Each number is 128 + 24 x the weight over its row's rms, rounded and kept within 0 to 255. Layers, rows and columns count from 0. Numbers have three digits each. The size before them is the row's rms in percent of the matrix's.

# q: layer 8 attention query, 128x96, rms 0.194, rows 65-127, columns 48-95
# k: layer 8 attention key, 128x96, rms 0.192, rows 65-127, columns 48-95
# v: layer 8 attention value, 128x96, rms 0.172, rows 64-127, columns 48-95
# o: layer 8 attention output (transposed), 128x96, rms 0.155, rows 64-127, columns 48-95
# up: layer 8 MLP up, 384x96, rms 0.206, rows 0-1, columns 48-95
# down: layer 8 MLP down (transposed), 384x96, rms 0.22, rows 0, columns 48-95
q65 107:110116109069130127110119148121098111112141143112107120155107118185146066185125133134170118071162163149162136129151134108132078137126131123141121
k65 107:105165155134090135124119127153113137138103147126142147142159136185122175155093157124182106121111161138134114095132150122108111071181124087101143
q66 122:115146125128109143156150178131140126167106136116095122172128140125143115153127090116153113162085091096152095097121165125139095163103132131130173
k66 121:145136178149104116143105111150151139103110119136124131161108173127130119140111183150107139148126136147154080122180108129148086121134115145143070
q67 120:124135078127139076102089118145134125151141090124159132065108120118136121139133095149125135127119127121107122057124151090152153116142169118141115
k67 121:123062131073139130146132123114142149164137127149167136138133159154121141192138112108098163114148151120101143131155173125121181149132153131140113
q68 106:156135148134147172117157094104137084087135156103132148108093169113107101150138081119077099123096123109148108141110118140109146114145118161129118
k68 101:120136141125129127135129129166123131131158110110169128092142122099105065130137140136154078153132133130150106172122163147163167130113175144134130
q69 132:116167136126127173138152111125125114132075128107102110108090103072129133135104149172124156127117150137161111119098080164146164118122138130126119
k69 132:132135076156113102151162137129128133119154127138127108122090190128120097109134142149090145126102093136158106148070113156108166168144150143145130
q70 124:114158141136141126126151131134124085133145101113150165139127137144127096189082110113095111082158124137153095153134120110134126112114127106137107
k70 119:115137159128108091075147155145129104119145109132131158135181151147103131097151101138088112100123178110120128118131149150138140157139152135114132
q71 109:142127116088119138137111128181119157148137173140147106132089132157104158119113147148106154143126151134114147096158134139111151089147153122123085
k71 111:081092128146146107113163131137125157181140124125167111138123106147108142137125158148131134126138095110164122125133081168100127134117128084137144
q72 111:135129137117105141108137114150105150097142146107132100147139143155122123120139104165095108129186140137143163113104110126083189122150109115152118
k72 119:147117171100138125134124129123068145145131107104091138105138101144115177132163123085157099165122144139117158166135078135119142092148105131142104
q73 110:146156140114097134116129166145146092061150113114103144159129101156160112121112114124134100095180146150154102166128132139132111091087124145110140
k73 106:125158167174136118111141127112112144090115163156112164127156143130099115117158167099173088098102154138120083143139086114107124104110142135138131
q74 115:147091128166153136155123126120147094124150137148126137096166128116119158142109113153155128144116109113132076165154098141088098142130151153135121
k74 109:105126138128103131134124139133182111137156105162100117092073101101144107114127144092143117173123110131122155126107152134133097159133121177141135
q75 112:127121151107123156094160170117158170116122130106146155128090170093155137137105120098129076101132131151132122111099132132112144155122094074101101
k75 112:088154140161145111097143148125142186141111161103110113124160115086157105142129101095145108147156174148168089103142167115140163124154145122129100
q76 100:138134099108106136116161081053104123138084132126131124160164161104142126147109167122120127155131141122154135109122105077135166151143098129107149
k76 100:140135123127116092126141103101127138152133128101171092143094138137107151111110111136139105116106137123116142144152106085134175155079077106130113
q77 111:140133135185137145125116098126150114124134110145111083108132123065156132129128154116122132150121153126103136096128144153139110135140142125067181
k77 109:125178086093137134098116132112105133084138116141110091103112151072177145135157148120118128164103123138160125127113150108152112208086103127156171
q78 106:095120109122118148163129101196132134162117134125108152133128130137138132150123174106102127121100099187133137089085113081140123101099099128110151
k78 113:130146121120134093160118133126095138172142135145127121146130179103135074123083169115103090116140154123178157124141128131145123090144150120110155
q79 101:135137133148130118172176139133144145063124109128125145123158146166190128106126124126149102097099174124142119160148099125140110160093092133128118
k79 102:107171125109136106108143116129108140098116142136173077165151132116133122095142069124150139088141154151135129164150106124103095136161125102163131
q80 118:115107137096128104186130123080130113116120095157134104100136142114102159133093112072119118133162117152130123144153131167140128164117156120121125
k80 115:130131147090131142144173141150108067118141113155108126111120142124121103113135137070068128086160089120136104139123095157143140152115119152140150
q81 114:125144160082165119141107074143122106150144116120133101148108138142126122107119050145112158160106137102117122135112143122159140156101148099132158
k81 113:132134092098116098174135077144087120126079116149156135126139181139096096128096111157107094124138143141092095092141146133120129164096140121140102
q82 119:171132094144120118138127137167117075122154104115110182095133144112102168122115115163170108114131153147110110112118099097148098167161131116081086
k82 127:137138148110143152148169065127148098149120158153101141097176157132124124123099128148146115165124143152109136107070152122129132140152117126187098
q83 112:095109156126103143123160128123120157096116137127128147130143138126146082113139142129082103118118147144099176174140152098162112127156132132111140
k83 115:125150129112196113104149113176131104123132123080093125127135139143093121129113121158142094125138139151155144139167122118136071080114155130127158
q84 099:122144087128137147146083112117173187115111091088118117112105145160150167078091138092164125150136174117128104143131158169126115141120146096127118
k84 107:139153121110160131150141088136125163122116166124135150120108115147134149103107113099130162149152135128113138152090146106122124182130099113136164
q85 107:091123129153086111120153126139113154160093121102109107131137140136110130122142118149095130118116176127098141171137106124135125138134092110147132
k85 108:112127134172177119095087140148118116125133118082147107137152132113118124075155117183126135127101154122110145172156157148102176130114099138128173
q86 119:177123133119095172090111101158144133133094160157124147088114127140132132103090082089125134092121181169162104171107107112113116118124116120105122
k86 113:111146132141101142068164126098102135174122139126161106112148121115141161150108131144080134121127117107108146159128119122112140137153119089141084
q87 119:173111136145137126168118163103148125087106099141173087064126142107101158119130161146132112153128091108134136156118067104098133097117126125148131
k87 122:173093068095097155138145120111148130106103100142126114117082117095152101135167135127139139156111085155100120113151118151129119079100124180124148
q88 106:104162109099076116147142160141139170131124132109118109129111115132191125082114169160144141119140160137129130166090126130117159115115160120143150
k88 095:114134113166169099149121155136131144128087120168153062148150149161101143145143118104112136138128155151131122141106118155104095102133145076168105
q89 125:158118111115092122080177130139162129126139115134136126117129141174081107133088135155160136119155160175136124115167123144119144111127083135130131
k89 115:116171096104152143130129167087146078140151144142107121110108118141071123115124161136134129095143191099101078168161161107097137110133118109098122
q90 118:097090097107109112124127146159084141111130105110108139095132159148126089126099120106129156111123126135129175170108111168139124141096127115121137
k90 121:138110106124137092129155131155118149118063090093152149123186116135147130123093142082103128150110110113123134135114157145184100106153118111113098
q91 097:141131119146090097132149112136105090151119140165126125124092100069102110136157128129134142108148157107138140112130118105112142066100120146130105
k91 095:104082134128148135129122137126131124127091130094134183141125125155100084158163122121168132113088117171136100102137151126096169132108127147149158
q92 128:113107105151176083150131115134125050121131140141125131152119117134116109102177111125118144153148174147147091169124073143148138128129151100104134
k92 115:153125078125151132138157138133111096123106138158116129113122212138167102082141166113103138107144148103105151080134106141109086121116130158114104
q93 113:147148140143091115156112137134109153165110101132119118154087146149128112133112091145160127136110118174150108151095133105112152120147137140151106
k93 108:112074200164110115151106112094152085161123127128106101182129125090122122134135149128149165132093111153098091100115140123109128151181116120118149
q94 116:168107113112131101138153138139099066150118148141098080100126098147135146150152175119174101134122129151173145118137130109160118097137127094099108
k94 117:115105100126146141152126117075148109104101144152128126090110175143110132161108149138137130108113147153139116097107136145129112113142155113094183
q95 115:110135155116095149110140147149163146129158088168112119138138141120121155119165103100131138126102136184137129146096112118106136151146136091130131
k95 111:116132133171136096121119128112087090131171142120089108151070118101146139099146144146157141132133119160097098171129129125123132133162115151180116
q96 118:101121083105090129139113140163105087137083144159138114122104124153178166149137146143125134089134143149132133107131123108130101135158169126104105
k96 107:118158129144104141150112105188137110120134127171173119126124135192147137148132125123127100111123124111125123096140082113070128131177136133161155
q97 107:103128151168155107095102170175117117128111116145132168115106122153123127137131124165118114132117121083122168100095121095121165147143111141146127
k97 115:174127112132142139123077059114133145150143149122105141137124141161135151130137097150085132125109160146097170142155117094145132134137137147150104
q98 115:128121095136186116129151095123126115135124125148134124160110147123138152154162135096095084104100114148094120091171110146111118116124110150177116
k98 113:118100108130136136081161142165132138146141156166152108108157116122126142129128119148138128139140122168154123087158105104111124129164146110068147
q99 135:135092108177108137141129105138108139116077126123138059094141114100111122151156135136157164139178145113158166130091139163116117102128132113149083
k99 132:188138154117145123148129152127125120124101076125081129120100096115113106153177120127141088142130160174114149081103159131092146154150128091130140
q100 117:148176115122084124102116139067170130132103126115139131122129146098163134132136066166113146129137134139157118087102161101123079119136097134107115
k100 111:104152161126112121121120133124171149143080116164119070123132133122131139126137091157147120070172120131119136116074130113131120159176105168125089
q101 111:134102137104124122171118175119153147173115071142101098129129150125111083129127148161139163147159114127140107113150115161101102132172139126102131
k101 112:117079146112151101153118125113113099101116134160163122162090125095136113143126152157140143139135122149097158162144136145139090119130143148123149
q102 121:125167144167096151151166093129138186110152161123175136070080127148146154107130127129107136105131109148111118113118159140080150106142112164124123
k102 122:151151139159144133091144120129157174121152129174120083132128092124133102125161102102131117136143092104164090182144130142104140139128129119171120
q103 096:157173102131091167134103147146102120151124111119177127116117114139150130139095164100107149099135171149147103162135113147147141188145160137156132
k103 096:122112136109100111154153117146127112156107121140132073185157137113066145150126172123102128123126144095157090164116134112127104091109173102120165
q104 123:112090122139098124139149164114080140092092130141087145154114107168105151133110122116129144146120164141131137187180146155118102153142150101150136
k104 122:144126149115144097108111106149132097079168113086098095157158156136138110113138113143157123116098140109097106146107138150118133128165120107118141
q105 129:106115150112172121169122162128103163140163122120142158101124165164155146092132133128110148121128143113113129101123127089123151154119151094149123
k105 123:116093131082146074166075092154123147163135093131126135129167108142158118130141102127111130176196118116133142141109112129157127108127121157111121
q106 121:145131169113125083137148172114109090131096122121147136100099128127132120168152136124084102125094126152123120150081142132142115087114129131108117
k106 108:166099133131100183162109132148120125114124091117127135124146184134161109104092134153105090087142141137129116131132141125140137073105147184138156
q107 120:131128134154108102124085156127105139118122123100133120153130152161119130193177147061124147104086111093157131122132133157166143119123149111118143
k107 122:162089153117120150149116112152111115140144122135097172152175094124130142091171156145105128092105163141160123120117160126157102106119164160114153
q108 122:138085163177139176110087115178098134119129161137120101170128182085104136134134164121105103143162157103155125141123114149102137100086106109118122
k108 122:141154122150115147125154116089115141125122084068144151127144119094112161103140149092116125156196134128132153121140097143105150109107114090129139
q109 125:150114134143121115097120131153109141124130102117093165095095133153089150113104142118120164122107172147114108140063139176149160124137113131152125
k109 120:106105121169117096134154129159127163148101127117118150109109151110096092103151139116098132131128103117108093163113158148121142150161117121156125
q110 118:114098190103136119143135121162125086118154146120121154151127093104138144101106114148096100157136090103178119121123161181091136124108110094060096
k110 115:165119115137124154132110116162135107146126101120151156109145127102145111122134133132150085105129118098153155137135101144181144147133120150171104
q111 126:163094146170104083132128116127114139170081119138114132130128106097138177143112140121105140114108152140103154098128076139123145116122143128119198
k111 120:119100132164125141169132122093132094179128140133108076137104143135154152094154123120091135109111127168146115120182145111122138146099097113089157
q112 114:091133187122143130157104181151127153117133111127116070154104101144162114086115112156091109137159118171155139158135100138133113133132127060131135
k112 112:100138120140131123196105127136124124143092145126107119162120163124152138089149141123155096116192092123128136124188110148112115130150151084123144
q113 123:151088119110112118153142090137135127112128125134169126148157161086133148135111097079143109142133108162123126100134135159131126139135128082136137
k113 122:144101146100134096158137126137133149114101139159099114067124110099144140155132085150140124118120133171130125125160116149123123173140146067098125
q114 095:119119116104136166152082165155092124127125108123121139173140132128095174117154120153097110160162157131098154159144115140122092143104089149147131
k114 097:096098154133127110143136109125137148144134146055131134104133127125133131105146173148156193148157116118146137141151101130104077114131169147146116
q115 120:090149145121096152147092128108125144140156118110158133132104157129126145091102101155115140142132139136136118172105127128144106080141111129179136
k115 117:076115139132130137135107116096134151161151102126141125178139182130094139127147111154146095127108116147139121127093114141142114117151109118131128
q116 110:111078110095128139154135163126158120121145115107096130113075099141144120155099185141165116162135149126142112105153080148131156126109105102159120
k116 110:109130099113108087168129155121123126115145135166073130133115143118079128150075162099101123115135085145134138177137116089100130125103129140082118
q117 102:122137136144094105146137100081106123154140127074112119150128139120164147136145102130165128139128093090150103151072137113143155131051150150087128
k117 107:119109133149082121134098161109131154140125135181128133141147137095094109122117117107102101114120144123163136120082115150118166131096088167140112
q118 125:159129142167132102122139125150082112140117126150118104171097120114131130188121116074120100101135123115080159112138081085142129121111097154098190
k118 124:124150133111143151125127101112079126160120156117132134094172120153124146127135114133085119140046166125154110070158126143120102125077110169109151
q119 117:071131136155126147093130081126139085098105107154139151108106149134128153136117097163136109082113132139145131128153151124168155119149131152144139
k119 114:122136080107139136099131094146119111110157131090123113153138124119148138138144134155159092096102146099100147156156174135102202132143122106140130
q120 120:144114149088104131095113091173127149099121078131120152174113146123101159160101108133106137173147150102140107108174142101084105140126141122162126
k120 118:109135145137133142117129136149088158140111152099102130133123137104065116115124122132126132118147084133063098164149118095123098145140144097124153
q121 115:165163149147117155135148079123141146129107121111108146143129119158110098118153100143090132115136179136071097144073119128114124133110113156116103
k121 115:130156151127145126158140102128113140120103143102110121104131154102104103123120141097092162145113133135119100146151170133120143111080149135144098
q122 108:156134136114150138172107096159124149132135104116134072130117086134112136126149132155109103118109163106186167124158161130089143128166104126151071
k122 105:141139152110086144111122089082124124155127121133110133123109132161075129096141138148160092119118146138131129126122089104096070124142138129145157
q123 122:137114122101124147126129109164143157152126084138156108117131129151093129101143107106167174112107107111108121149152120146105141089166141186145136
k123 117:137092140136141122115146114150114153107120119147185147102111073122094104132121136148133161120106103162104121140147126149140121113131134126141152
q124 118:111119122138168143175148086152106154107177158144087112114161127115143146143123123131141120180133122102120177138116127146153129085144096131142124
k124 116:141123115102088120099081121097136100089115143102076157107115093117116157107134143122127104134142061124122190154126118144110106133106097094135116
q125 118:192118130112152106120117111107089138140113127116169134139146106096088130138147151117126098127121115181137109134102147090133122120120116169137174
k125 113:120135182152088168121154136152100132127120113104142147118139122111156136140105134101154162140126147167083135102120090136115134135098098132103127
q126 116:102153122105108114082132165100104164149112155125170118096102147109087133141151121148131141149102083126144162151187123140127151106113144135120143
k126 111:114077148127158109139129153108140138126121071135143117138116094180131138111118113154126140114109077128149156167136170123125130117121105141109120
q127 119:119116150145175107097131130131093186140095128135093091153128127145173137128147103144109164131174127161116130125097110105124149099134110109115123
k127 114:130133153129122116185119128137067121169122116101104098080131167130149093107135119138086141128145143122123182142130119105120105090133134114136136
v64 109:120130127171098147119148126159165132157139160132137108150151083139097151097154153112110105129116105083101166147101122172137152127121089129131100
o64 101:153189141102121136141116097134110171092082162146112138183143148167160141125113075163137128093133148156131129133118139119086100142139112133120128
v65 109:108132140116142127150135110131121112166161109081094116162132165114141105125142114185159145047128148117125117143127160096138128085121144103152151
o65 106:089117159142137127082107138152132108127106100113138145151125069102145132105123123078097126117136101112150141154123154147161149133112091089132122
v66 121:114088145118148102096096135173122137166145096153131164095129120184142157110109172097092122150131121095120147133129137167123157106141149112127111
o66 118:151150109122145122153084123163080140075144101129103141145128113151095114121166077131134135137116142187105149106106135138148123128152143102138102
v67 107:125140142149126147123105096134106193107105127122123125161159158151155103143145108139156096089134166104165122110149127088135144121120133131132143
o67 099:133134151143144104094145170159153109156125161126157153123110122157172117123129164103110122107146119116147180152108161180141176118095117131113108
v68 109:143135098127110096130092117102165186137115176148129118121072129174153113101105118133127154134110159133119149112096128141122108099090118141114081
o68 106:121126099152091111127116111100112172130128173150115160137145130101167162121150133152194157131152090108125148085080154132137099139143157152116139
v69 108:129109172097139143142119172118100126114172097125168127167135107156142118141141128156122150082107125090117118163170144133107116169119138172121188
o69 105:087119133150132092088131140148089117172109110145149134130134109150138119127114147123106126142099111091128102123163102126151149101121099148134140
v70 097:156166075089084146098198100103134121129162114109078137114116148148091097140108156111110147146137125102159101119146091149109139117082100119141113
o70 095:134113131100121105124144090113129086087099139112110167141115094134149115115154134126093125125168177114118128116130117126124131160088141101106134
v71 112:120136136175117129169100109092118174132097130102099109110139153128162133132102125149092146110156124162142089087111121096108112134158122130112160
o71 105:114114138117111124067144145110130177154122138110112102141112135072169134124124143097096134122149105159125136067126121097138138137117101092123149
v72 116:155127112185131112168140150116140123114154093129162113121116145151099109172140098142108116113123190157105101102154109121137110108155152137126172
o72 111:120153126163121154130163140129115122163127150130155101084121127155135099167141162133141183115123143152158090128123106132136126143180117133128111
v73 101:126124134052146142127097136129133153136137102115139115137121107129118153124138106118161138125124137146125132185161170096150155140081137139130165
o73 093:094114163162132111079126078119105115116181114166152123101108112160128150138117142135120121104087105060131106132149133109103145127146104125163151
v74 115:131141141099142121120161134102198111126117102118145168142117068125132181150114125117143112115096104105113090135134099168132082142089073107108095
o74 104:176120146141147128183121083101088101109113131151092128159179131126120152138118151117141082175158134112123150149164139131118132144121156144115117
v75 122:152125093136166087128105133131093131089113123124117102099151117122169133129101183083148110107146131111151119108148115111180121130135110132140114
o75 114:126115153094128117147137135112124129119120104126079103125112127117128118130106126082118078127105113134154137164139153198149165142112154064108138
v76 113:109124106132120125101135099174104113153098164138122123097158140146104163156159141086131129168125182123114168113130168178126148106144095141089098
o76 104:175113109135132087121138109139110119093135151112102143136108136173120095136130104162173118082149180183149127112140143090168109115135104120120128
v77 108:145133151111136133137143098146141133145134158065125146130114089105105124172134123142139132182164169132157103154108154151114115106088149130157173
o77 110:149127175142133134115143085153154118143174164142108158188168131120133076143137112115102109132132084115133113144116156116132138117125109165120142
v78 101:117120164109119164102124148154125156105112143089193113146107120145133117150102125096133136108141154148124121135106153090140118122079129080144090
o78 106:150144114105099157083108171102125117146111110116163156105143095148116109128130110113126112100115102095158114144134124086123173158123108193134114
v79 106:147148143092145115119128159186091135108142138142189129085187113107144153116087112136117113131143166149173144101124087119129122127161107129139104
o79 100:118108114137121136119124124130076118147148135107128130091135153179161140143122158054084106090104123149123144132113122104133162123139149129134154
v80 109:129154130086123112124098125173123151110121142146136105160123140148128150155156124159135138174118121087154158144148135167096129142120147135128109
o80 108:075182124149158140141143126106173146108170148126126132145130127136137102109131127163106093144138146138120149130138152115141163137116167173136109
v81 105:129109102142106104079154144104114110101137116147141131138122118116179143123153096131118129121082081112127130080115140161122148147152138124161139
o81 103:106116147141148128137154120127164129099119142170173119096136095105121134111114123155106114129066146133109155130148092150124157151126175123121123
v82 113:123099087125142088111131121131140116132086150150110094105128133121126148109141106082117149142088080130120138150129112140119114086096115129123113
o82 103:122142130115097133168136173094128193069158100159153131111157116155109131139125142163154109096132143186143113151140152123119115144148139154146139
v83 106:122129129142134112131088111202132142103122094177116125132140163118112084110120141119105107127089105140137093146092156162124128119118111110128077
o83 109:134178135086108140152122107105131138099129119075130127114119143159179131099140140149156134085130104126115079136103139104126132125114146107153115
v84 104:118081144123147147125129107137134102147147093128147162155106107074159162141130144147132178133108156123119118143145070147141110151136141118097150
o84 098:121101153178166130177095112092125113166103143156144134141130137105124155146127121107095113129108125108102096124143096144146141183155095100105163
v85 101:127097158133145192090139143125152123117107138148096126168126117126142133100082156144155093135129110110123090126132136110131144067111134096129154
o85 099:150121145110137124130124176145142084143120110129119140146120061150156131130125199130128093129097111090131151115155159158116123150129102128142157
v86 123:104120115137114106120121106140110093126110129131123105119124145169092136155145140064046132127103110110134120116139135137110146131109074142090128
o86 110:138143125137103107122148159134147130099069115135143129173112090121109103164133110129132121096127121150108143118150116066165169135094142134100177
v87 094:105150162145128112131130146114124152110116157109113100119105109162109109128127083181151143120121125107130117141110134106138129114132142096136157
o87 099:089140113133113116087112138131141132146139145141154120102096102118133116137139144145121131113137115140142148122128126143142146057101155146113087
v88 100:132106117125080172157143144136165136140132132139115111155172187154141135147170114151154091108113111112152116148186128137136120145191116117151115
o88 094:114141163112103125186134156073101097130147165123139148115136102157112131151092136169137110128135119118137144130139153138140121125117141125125105
v89 110:113159143159124132123175182134121157100102157119134099088119122136106152142161106168157136152115147150101105117113083137128125171144128179116147
o89 100:108131136151114138108165143083137117095138149135109119150107151126155068165090102132133138129126106139150108136148118132099107118143113139135159
v90 114:134139142119147143098113087095136192116084140133100116172161130120159118133112066136142165115148114146099095133127136084142109192172140136106136
o90 101:116137103151114083119157122133158134144155125121143148137099160117131164131111138052103135103139137109113159120123152118113157140099149112142118
v91 106:110087148115137097153119142148120124116125124155180145139089131103107112120122162197095107170149164133168139129139137105136146117107109140118103
o91 096:129114174104138115101109147132127132188134166117117153129119174108104149147090093172108148155064106123157112108155100107126152122137117125116105
v92 101:159141130162093144170120124119118064177116121161148104100173134121119125114134116135106084130119145122148121137113139126080137126148138135089064
o92 103:131135110140131107145142086138110092127119139135105071139136134108181142172143103140147122133124129129148138069104118114126114117157094113137120
v93 096:141135186131168114146156112114140119105116122111114096153111119127141132134103115162146122116134128146129140109154128111168112171183151054104113
o93 096:148119121118136125089184128113132173153145094088162159131142128142155153117117126112156136145125150117117089132114152178132139140183125098117121
v94 105:125133115112118166161107107131112149093136102159160077178128117111123102109142129135170104152119136151110143154149092099112146147174131099108170
o94 105:079122119146100125139164121149115118156127126146179096118141108158139133132109166144123145121125150099136163171123101148119189127136129102159128
v95 102:110177106095101141113107104097168143127164115101130138102130120154138154144170142134140166111162113065163137137125149136088134117104119121194104
o95 099:122162131135148131097157096119162115104147154134146156133157126115116138038154099158129111121162161090138142170109135134126137150100088124097113
v96 104:134153113096109113100094096198149109131138104136145156152157110158096108141128146107135117164107133124162104112135148138188065119130155144132105
o96 101:158145088091131134158122118120108088132156142139098151171138162174154112153129148096165107114138118129103087125137141131170102120115144144145135
v97 095:173158125109137126124132138096173159108060088146126114124161109116110106169111142170081071085121127112136085138147140151113092144128124111173093
o97 095:144115142138142106115147163117148112096142159127088116121180109145126160131133140123124152119150096108149134144145143156143126161102146114144110
v98 106:177139125121130121156114116114142107154153128135131154148109132160112180104110127117094101158165102137155116151117126134109164120085162127114157
o98 109:068113151075137124141131121103128159127137119103110127060096133116127105118112129145142105103131145159109135106123138118089130107173093091116130
v99 104:087152118114122082117140126125128179132176112097146156126093104119103139132114133109166092117147100124139109168137133106119121073146165147179109
o99 108:131148119102136165109141088164113124102178185127136145117133134168118162150130142120139089178127127145157151160148129146098130066127104134159117
v100 104:111116147109183130136104105115146097160159123125126121135135169176119128105114127127139137129138130134135138144156130178104103134134138130135113
o100 094:117134110082150115147086067145141164162128092135125160140135101144177124102161091167108132137164132120160137089131148117146156090132157108146099
v101 110:154127098152127134169152147123116185105104097087169140188111139107126117122116132105111132153122145169158108105162145140115136152109161145113126
o101 109:110125177144122139140158112142123138135124147133115079128099132129130117122129156120113139121091097123105116102087117117105175089092127119124144
v102 116:155111098168111141103139133131125120110140151131156144142126144152072158125114118119123131106149123151083145113117159120132088138122126137142120
o102 110:144158100154101159127142082144136097118089134136154139107124162109148170096093144122113143106092139153097120117149143137108054152166122167124129
v103 109:128121148127105121156090113130142130081129158128120119107152100120136099100085110138126148085174127122133087140114153127121131186179171099156125
o103 111:133104099097098109081164136159182135174139117111155131083125155150098149094098126105135157149096124099113113157104157178128139141095126103128117
v104 094:140138149142129161152111125102159142140162118155078126092054189100150119164110142102106113131113106147128107128126109102111109154157119130079167
o104 085:158119146124158128169144101124149110171119150136142104132122150086123149102119193131167143182157135100112087101169137121139140100130106131104108
v105 096:138125076089112119169133125098125125082141106110156136132126120134112121142153137196166106121132113129115082137144151102057153114131115125176121
o105 091:072086107146146125120164104106156102150145147160129128113103116106154131113115127163100116117119109085095160143137109171123155095136104146139118
v106 118:136134100135130144124129084142154141151155134136133113146165120128137135101139137094155137124077125157115145161089112183122128125098118090127131
o106 107:152129132123094144136103103109112166117111126135122115132141127145128165129118095116158078118180151151119118176142137173146164117153095134156103
v107 103:137128140129170098104115124135149149134105103099103145116120089095098150142155160049121159121111099109144111119137117140105102126152129087191158
o107 100:147136104157112131144154096171085150081127115104090090127123095114100169087114142090099129151122187138115123169102067144135147115104092129135106
v108 109:153123112168091058116146126104107168149126134110113147132143120153091144120142136149139122124140126164133136093185112127098108123157164139130123
o108 100:144118157080101109083138101125114155156140164155131116113104130176093116144108097128110160108121125113084148124143122126150107085156148146105140
v109 114:142130125145149166135122111110141168146160091089131145154147145109121089092153101185132167121134118137097123120154109126177125191141120150154120
o109 099:143157176141138128135139106119127069143120139140169163120129143104116156128124096109074138133143143109128114130103130140141139141096122134162124
v110 105:082155149119152132128157127103134113122150116130101124164128104148127102105099105095075121153076155098131121180144133124161101156133140098139110
o110 102:110137106110128123127156120138140163104116112080121168162111135142139097133082119084111090137150112102113116112165166157135165182107123099131107
v111 110:156135151155095132144143099103149134123155113162156105167115171113101134134148130127147191154087090114108115156080169172097142157138147136174106
o111 114:127152127159124136127149106131172161139129130119102146132131141108151152109153106186157134142120128119139106145149110127136111132112106126145114
v112 112:125150117134136122164137089142152130113134133096127106098156124157099132112077128123149134089111147100105130157156120130105182119129135117105140
o112 103:129099094126114147084103138160136117116145121142103178082139129147133130171130164131182135119138118107105160113106094172153149092078133107095124
v113 102:147166144111160115146147104120112185134180097137076099153158133162147130106165179131139128135141117103134156106119112125129138114171106107170148
o113 094:098120103143157158099128130131131174080156121125110123125140131135147123100110145089127129115126175096104120155089107121108142139088095112154158
v114 107:140144153120129134150120074153104168133129162142094091157115091141137134096179097117157125139128170120148094148121130103149165107116134124121105
o114 100:120160130136122143118149109095115186120122109097161142150090127103125142152144135112077115110134113103131124117075173123093154111085116152119156
v115 112:173111135097082102144118134144075122156146116150144150075113101147158136171156128135131122114112135140110152148115138094130157126154114159135136
o115 109:137116096128142146158121090102136098097081102140129092133129162085130108121197125153122114111151119144110103111123111108155110109174147148113135
v116 103:151157138133141126144115162104122117120152139140131122185140138114156118129109105133126108156087132162167133119134130122091129141175129078115137
o116 096:114097080120170112151159130148098139190134143150108152098130120112161117126125178153136140151106154089114136161097087116116131156117125127107109
v117 104:113144169085120137141161117076142163109096106124111095121107112144121085157129138136136123102131161151144057111105115069130096155162144117148117
o117 099:137109110105124131110184130172179103158148132096184105139143135093105131153099152110136132124129110080164120122145130129122162103114132113133073
v118 095:170146140123118094119158099131110167098100144109148144097156145092100180107165111115143119134128125111112143148133155165083131097116110146107161
o118 095:144090145138106142117112096095067120097129174122125138108152161101134119106109122112093123126107120159124120162138130105131102085119084149123123
v119 095:109111126113113110146093166110076130106134163119154115174113114130097129159137180149114161107151142124108172116125162103116077101168105113122129
o119 089:081112089119110120097111173135170166152102101107113124173130136141101134109127144170132136137118162162156134175195122129152101152131146120139151
v120 105:149123110114116170156132135147117176094146083136105094155136131124077150088115111161158112124134128125134140125156169162156108138160114084130145
o120 097:059155108111144137133098072124100112121136110131129101100114119145117107130086130125136159134110148109115135130112147145133142108127187150190130
v121 096:113129145128073132104109136085155117125112128125128123116109160157150153158106126117149150106110084153123109142157100138171141109089077120119102
o121 096:148120123109099094128126121106111165138156134089147144128146116084121122110123101116128101125138117116131172131110128095097113143165145119103130
v122 090:124175108144146102137068114100116183115086101100147119156175152158119112138142110133161103118171137148157122141121099119106137126157125164157139
o122 098:122130121164089128133133115153104062135158136120134118127121119127108116112102087124112112092142102126126132146070095121094105108079144124121086
v123 117:110148134100137114096112115105087125180098128148170126069125157140082154133089130112094107121128094117096106082116126143156172116106132097115116
o123 107:132141118084158138126119137135139089118171108120168103141090106113143129120139126070144104082101138176157120122151097137138092108145151110117130
v124 115:119100120097143088135173156142111108139125166160132106114108117151107164113104134085128121132119123093121136133141124166083159156097139115128127
o124 102:130136134099132152136123074123120151102058132169117135136119096117107092113118100149132107123126102165135124086117096106133159085125136128094132
v125 112:140078158139134146103134083111169154140164122126108149091135091130150152098132112128112138149127120148122128145093104150131169061113089092147109
o125 112:179117124124119125105125154134145152125147109120162162125134124086091140115179135111141111143138144114171150148107135160119167082119126153148139
v126 098:141156124108137080103147132138096119117109161142103110120119145161105150145136141102090179128112119153108100147118129167166144091095095154103107
o126 100:134115120140102114130156169097153149130103086117075160168126115096114096158106113109169097124088173127123148118116121116134144145094151138169128
v127 103:137132113150143131129147180149123120108115105157119088109120124146155111077183147132121126158125136119178101163100126152131090164158134090140118
o127 111:164174175112112170126154119101111158130077151086102124121129108113128108128099160146118149145145141169163102142130155176139174135132148136134115
up0 102:111142161130104151147124180135129131129096110142110115183091149138079106125115122171136161097149132105123181118138149143167130121095073126109166
down0 108:128114109161128127096139128124184123151082089098101141093125111163148103116119122109129080154107122164129129118134086097132126126135165146163120
up1 100:101131095112123099147132100112137120134151144143111155160115119135120131079148138162089131140129118111148145094122166100132118140075115153109131